python train.py --num_hidden_layers=22 --head_dim=64 --vocab_size=2048 --norm="rmsnorm" --norm_eps=1e-05 --rope_theta=17000.0 --tie_word_embeddings=false --init="uniform" --init_std_up=0.029 --init_std_down=0.0 --optimizer="soap_variant" --lr_head=0.00765 --schedule="wsd" --final_lr_fraction=0.05 --max_steps=5616
Each number is 128 + 24 x the weight over the matrix's rms, rounded and kept within 0 to 255. Layers, rows and columns count from 0. Numbers have three digits each.

# layer 11 attention value, 128x160, rms 0.212, rows 14-63, columns 0-39
133126114138114151118140130067158114124140139100115130096132113053141136152109118137121125132146093113099126172140175166
109185143114112118147126136141175150092102116100105138088130107145136155139141090125137120110136135133126117133128121150
125103136136109140152154123167156160150135149118140099111125129132110075115128134100113123148168114144068136107120184124
113155132146115114156115113149135111131146113107118146130116115139127125138117128114159171151156108115100121123094150167
139137159105120141125120106099092163150141100109145080121139116158185122118159145128172173105122117132103125107147120114
069104138139122111143117144143134149152126132140112111083089151120113120121094183089154141125146144154143122146145073129
164124146147150112147151143138141148120108121145142166085140123155083163137153105176114149088112182123090128130140167166
123117135130122151089151119119115162141124143131124154152101110124154123125090164134126125108129129133138132091139151092
140119134131135130089135103134107131099117153132145115103156150144115114137097112105094118114141139180169142100104133093
168170124119102131135087163149122139183145089140119151149118099178133167051116199158136105117150154170149152124113124109
135136111082135096156142128175126127137117114094076098116146143150107143138131106166107142146134124123100155139115087114
140147124131100127105147130127083127099171088115168126072093130168134117173157130099131138129145123152135127099127117118
152104120117171112100113146165116141150144148119121098090127118135126152132158101176117101090110157155159104155119103116
132104165160134133117081130145140112141121117129114140123154142138120160114090116159159115100149104127124166142127076173
112127124146102161127142137132134173158103148132141125116120088110182115076169106162162130161110117129107145114123133134
177147129103111115129143148120143137143092117081142132165122115193126144164171088114136125113166172140120123171118147124
113130105125125140149110116167130144119151107138106151149134135112157135156180128109143105134089161134119154170108125104
105137127121114128148125107117146125117132120180108129152135086139108079157090108106104112112140162161151121089154090119
153179148145133081104111122157107120136136151105087137178150112140155129105130098139114140151102134177151130159143122106
134166090115099104147169100085146148195138127135119130090161091149150122160117105166116113080124108121126060106137164094
147175091125126156094146182174144123152106115153121126129130091115121149131161139148114144105132150150119149197106128116
168165115123110116086153163113139140130139121146133170128142144159177138086133094163131094155100159146089103120132089128
140152127115145137123107163123132147125154120136115119126126153115066130129124128157108161106182120157155138122101163139
166102097161140081136148123176124114156141111131073103130148099136146175152138129144133155154114128120103157174152113145
099126131124124112092125134134120115104126139118190163131131105129108141157104139081158136145104118117091139148123148115
156107145096153135133145134137123129208120145168092114140115111125158105120128135146169151126107115176125119133145125148
130129107129154111158107129143130134158132122127123180152169147121092162132134121106147128122161139089144135164113107064
087105135101101131157124132103171157179107079140158138051145111091138161150137098071099144107121088125145128142137099143
141102124106140158129156126115090146114133132161153123103158145108132132137171151125142132091124118119093108090175162113
136110121078170138158146109134130110094084077143169162097117122112148118092150150098140123136102114170154128099106153115
091105132111155144124115127133157135156147151142114113103091113124124144136131126100149155163125135127148111142139134136
103159085147102139108146148139098111111057112131069142112131113137132119084124123104101105121165114100114117123116150134
114120122181113118142086117119125109101122144158125147148117135172166118137121121144105120125145172128121126093084121096
172106140153132149108132101155140112144120109109117138123114143099135184179138080120085119088131121121118112118090112152
112130116152086099200101121153137126139080105174144114115127131122114156138136133129105102130133163169120152120112112141
072103116108155113141104104103142117103137148147163135104100159079162085080134143139140127133124099121104104192097149171
101132087138153162157138126084122150120163151164079117109155128105148123075156136141177110145115178148188177146117112095
126190066106104110162203147105134125165125110111198148128142095123133142138134096142129133109094128121160133066108121132
123134163125119144119109101113169125142120117160084115084121128139126118138127142084192127155085134122138142145095095083
124127131102137128127096170121142106144149127112127154147132118127125149138155084131167099134110156124149121151149130135
137093153167141134154156117106138118163073158128133112114094121121155158130137136080163140125159127141136153126147130124
126124121093137113189113074146124093089123088114112107118155129086134133144119161129122137161162176176116129163101156142
128149158114140134183167095152151127121158140164129118126113093141101115141150130164106129157152111156116114124176135117
110127109131095185136121128169151088146176095125139117118138111110162185121182195130117095143138142133122124143153118146
139098117103123119153127133162140090123126161152121100141152108125145135142116110105155130084114121139128160097129129139
147132114160118133124115109175130155111135132105119115165181163122151103144118105145124150129081137124081135191170114168
166141133135117127073098131146136132110087114125105127143131093141121144103123121119139125110120137143097132115129143154
088124117162159151138133119160147180122134088110106115138102114207133126149121141100122122133132114099121086129109132144
137131136124115141153135144127114137132101132119122134132123144134171151066093105102157084160140145127140112130125141149
142110163126130123154142159101080148120140131103142152117115132148132114116145130144090123128126085110104154134175136118
# layer 11 attention output (transposed), 128x160, rms 0.194, rows 14-63, columns 0-39
158118117119163116166163125146139185155118105095093108155108139127111133155165166086139130122155182097131102103122147076
111112111125124139126120128139141119165124120145118109177065097110102160161108119159147131166137137086160112143155142129
127113130176132100083152138120077084131124180089131120132171168143134142127118120134153087122113111073125134133140125117
144133123133173150153117101168141148123082111156107095128152160119132150153150109131138152140127164131131150166153168090
118153099139130148138138164151099099110138145198154113065123140149135148146126113140136123149119127095136135091137136109
094112104119131077150111140141132096125080133137097145106153124132146131146113078135117094082140131097123091128111121098
153131124118123111119084125106132124099144109127127137119120117122170156108120114131132135152137110135158132115091138091
136115077160162146159126152159104136130153161123148105112141112139178130145135167113158111105097125108159153103096130173
149144186133118137180076125132108139127137071081108172121084126102130096180128149103115117162170173086105119157145175155
126113107123079164123101112146120138123154163175138162107103155181106122137089108134147135161157130146137126105175107133
147118122121109123081090091157169127126097113136148154142134080154131119148132147103078140116142164141134121132121100133
114153190090118103110079117131144144148119097133156131106106118141192146116092093157132120113119164138165150111158112133
110145118153096135139125131083147110117114148129119119175124157124138099155104098107090228141116172146126128103111120107
139132124179140143163133056116117113094149142142142160149110153110119113124121139115098085150119100122181150141140091143
116114119118139129098110145150088123163132149107137216125126107178106127122067169089146112124099131159132155124154168120
157157161127085155139134043101133098146151124136122127108178174150149104107129154145147116110146143072182141130109128128
112138151149126110087140153117138167141129141109114141142086155172143091133108125172137138120158132146142114128084167141
128115123149139081129134048151131131132144125102161156141126109126139111109113134155143137142078137146115125122103152134
139149122112139148140088159112105106145182100109133145159168158141144149155161133142109085121126122114105135167112083157
105158120116140157117127143135156126090146146172188118171095158133106115136146116114133062146166129130107132121115127109
099126083105118089137142141146140091105132156122129130174131141103164107064070148130124151124159149142132105093114168130
149111155097155119132076109118145132141115179104097116106101097120109115140103145131144138109121133113174152139112102101
127167135117125090145140100114089119130121121148128114156122138081158123111143118126133082179128179109166144149135143102
118149096154126117150150163117155129102142096120139115126121138096103149155088146155094133133112154158103127139124138119
146159135132168138113168120152157142172095099150127137187145114116142084145112062106121125104160106142139133124083167100
102120088113127151180144113158138117136088102115135154113107118176118137060108142137174141153127111115126153135095117126
100107121127150114121145137102172152066128121179061158118088128153131115140116090146088152116106115089132147152098124141
126156155061147118129188093151153139139092140118143081160083090162132115137119118108157125094155154139112129149129112137
176143152175135108064151144129144075148123152136168150066080122139145102101114120102092139131109150131136157111138167140
134097173066147134120165113127144119097112163108109141139136114149123144135112142097125100087153139136133170099121147152
105139064127133141084173127148131108121117144159133132149098117168110167118108083158135119137113078159137133083119121155
136104156152143106134103149110164142125116119107145130165141128109124108136103177107144136127148183133117216143151101138
077139154125119165099123144088133109166105128143133151140124168120110128156108145099106140126150120126122110128128106159
155131185128137110141082103098129175103137078098119150064115165151138061112139165149145169166164117149135104133167121147
108113119113077160115121108135126164082111136141132128170126161064136167124096118123099137137129136093099125108108139163
123109083131128142132160190105166122171101167110098142139181118139167117093143161154115150142101083100157139096151111134
125125126104081116101104157165134085116178131062162142130094121147160167158125127169117144121093130123152087105105156125
142131133114108135121137156121179094125163114098144129127108091120164163147148138106198144130132111174129127153114098095
108103105073170098107107097161116118130104126126067167113106169107061144116108152112089161098158143111113107099073115181
096159107091112140128120135161143158071138093119084106114131119140146136124097118141157123114111146128105110148171107158
169135063145101155115116136164113153110131163125132161101157141090104156138154161061148106093173169113100089115130114148
140141070152150118131127140104145126111165088135088145074137123071156126109123140168119122092127101117084111119124119095
144122108123127143118090082146130137098116115125129109100143120102154147139131108157134108139072131137095141104132122099
104162187139143142112144147128131126123145099115166109110165129179150151132083093120127119139113114135133107135176118116
119132109162066131132116134111146135129133125107141114109105148071080115120102119140107120095115095164127183141121130130
105164128146173150114131148126152115157164134093161093150129132146151101085162130130131104142104109073161094123075094126
170142118147118091122150112142185135179089128076137116121127141116115097165120151097140136117125100146119134096086134179
091131135098096122111111156098088160136124140132158073124187124141111123130114113128150168126143105147151159149132151129
130124152160159108135080156141150173136139149083138152147120151096061133131093127128194169139144170118136170108145107128
113100107099145133096134102102157129111113108098163162086133101155153121173131159190185196145158105113123131179144110101
# layer 11 attention query, 128x160, rms 0.182, rows 64-91, columns 0-39
136127142168107154173069074124146122120106144130118172142120150168130135128159081130139127189124070116159089140118088175
103184133150157124116136087142107184138144147105119127126112118162088160112104141147122134083077143087150125087090109111
146091086109101137185144181147194090157098134152157129093137107135135146149145077134148121206146123139152138142117142092
137155125131090146117109119181163114094091161099118142107131133132133185139157105171137144167133131150112127066126111132
126107139120105118142139120132166053127103147123165089064114108149141112104102108126143114147153137116108154165142119098
113161099116105162136117130129142138134116136119121137150139144147154170114141106121128152161122088163126106118151128165
133166126117124143145119102154132127138151120096094095118075112120117146126164119082106133086136101124127134124117121105
114183137155124147089137153106144106143136148140148142107177182140141168152117109163139113160132111118105125165138133114
113155110132128083109152072135145116145101141099112102115107087074140107172103167150150117071131161118138113095128137162
138134105124121135126104125114082131108128130102142148119152130118155130111088146144102148154143149118125171141149114149
124144110101138141124136107122146127137115103168160147134163183158116105132070085132128154136162129123159143145124164143
112145093106128145141131152139114155110156105152088150143136134115141116132134150118163138059123141143094080116114168167
183138089128096143150144137126109119137101129179065156093116139168118091148147102135173139098121147100132100082088155116
125132146112136112100130126120155126131158126109180113176091103111150128188109160143125136110130139103110112117133115133
158159117128124173141089181128146146142157106129150102158142153074129118163144136112132135099159095121102082151101128149
121140135158154090138123098107160120141123151073139121153091116124106135115134152093142109119141150169149168103142117102
108142120096099110112107110103101127086143118147116137158136110115133126130130180150142140143125104120144126138116111117
091115137113161122104132108106112105156124124112123141125144154127133121127149116125130145131156112077144094153129085165
117157094137118136133108142124120094090163094128134129137139154126097123151155162145115106144152100127143034112175122146
086082072134124120141165120133122137177100156126149125100075178136109141100134149151117131166146090113103138110115111170
121143152124126169108138157105148146112102086157134130109133126112154090113114099100140148122148132101163103151154118143
166109103143094134178110111124110176149142096135114112116131125132109132098114140072141151114124108129077103160108138132
136106158074108154129119122135115138126130158163125101118151139127130136153181125097135122121109074116137168148164076107
110108096121098132132096157160163150129108164101139121149081111134097142138136115090166125103130125131113141141138139121
099138170182135131125133140129125137099151094114161074132141121165142112142118165124104141154102150134122124123166118128
156147143161105126144179172168131165161104108146172131094138109142097111091133139152135129084113109161151106118123126117
101088126148135104143088139139137127084111163134155153135078121157135177104172153173125126141144093152111123102139139131
101164108130139165162121122153106126111120144106135132146157159153116155110154102109103146141131118177131125163097100138
# layer 11 attention key, 128x160, rms 0.184, rows 64-91, columns 0-39
150150130116120130124158120128135095135122093159109134106126129143129127145104103149128134103126156101148141148130131135
157138140175148155143104137123128110108145141084093131134121117152129160123135119129119142147121141125134123154163111152
142116116109134117105164144117100160142161125138125111154144166119126141093135128103173099115131139116144139137138107144
125106135118130148122129136114145100149104128184125138111100126126170146154098097166116120104105121130138145161153116144
135126181107131117126115148103097142110130145104111128139134147107122128133151156116149126166125109133105108107116094111
148124128130100077110099127147139101141110145153135132099140128168139129114145160148126133112138140125135135120132133110
135121125143143092108111133135142145145091167161106122154143148114127122144143164070137145113135095143085141153080088127
138118125127123135132161128148125119148115125134098135132104105092117138139154118148151114138131145093143145132122121102
117134098150134146096112137145086112152134114124123116094123079144140112151111104146129111165107109135165144120152149123
117165074107095091145152135143138125147144130144116117147135116152134118117096135172118097122142115129113094123124127144
114103131139101114132141097113131129136125106136125124135094121102136136144152123131102088138121118172162114122114125096
175123114145141130145115100121143151143100145097149118106161128146125125112107150116118150145131160121096132143111095144
108146132125097139129129142106123143137127102147139116155141127053124123101108092149106128130155146114135096150146172108
114121159108111132139156102130115130160154143094142068111112134146132088062109101143121111177185148113124155137119118123
132120146122105152149104109127097142138144123091133126133173137120134134133124143129153140150097135120077129183131133112
104114135138082125137105118171135128144138092130145154132146127155122136109127151121094112121151135122108094099104130141
130111105094125159138161163153087123124118122093090101163142141131097136154146071143120125141135123094147131098121159084
117181165174118110118119129132135138108108129148099150121146155132087112118171154107136133059134081138087135118085122080
120139139110146127175102115140132143123127138119130137159149187105117167130100168110139136108118125157137160120153106129
119097110129124104128106123143146150141120100178082170130092175128105112122157151137107154142173102199150066133116148093
172136140141153132140140144151129139139139108103123091131132151151113143148117120137107142171106096120140132096109105121
177140128127116157109087142110107143149139111112085142176153125137119145121134145141175128105127121123137080137124103103
150149146079119152130169144101136135155143097087124131133147106169139104109105135162139114091150146122115084139154138123
119125122150163133159159123114102112097140084073105155120125117123084141147144147167108156144119132140153088118144119136
141098098109148130099143083136096136129100136119125161114145123132134089147132152106134133155146166131093144159147136145
119161156146139147067104135083119145139127157157109170151124131116143162192163171165143148108142153138120139140122151104
135173106111133090119174084118141123104121128109082077141123122100126107129158127133108098123085085094115150160128102121
145130149131125143137140106107139140122135053161116125137166151163154132151103147133102118143112083109144164156124125109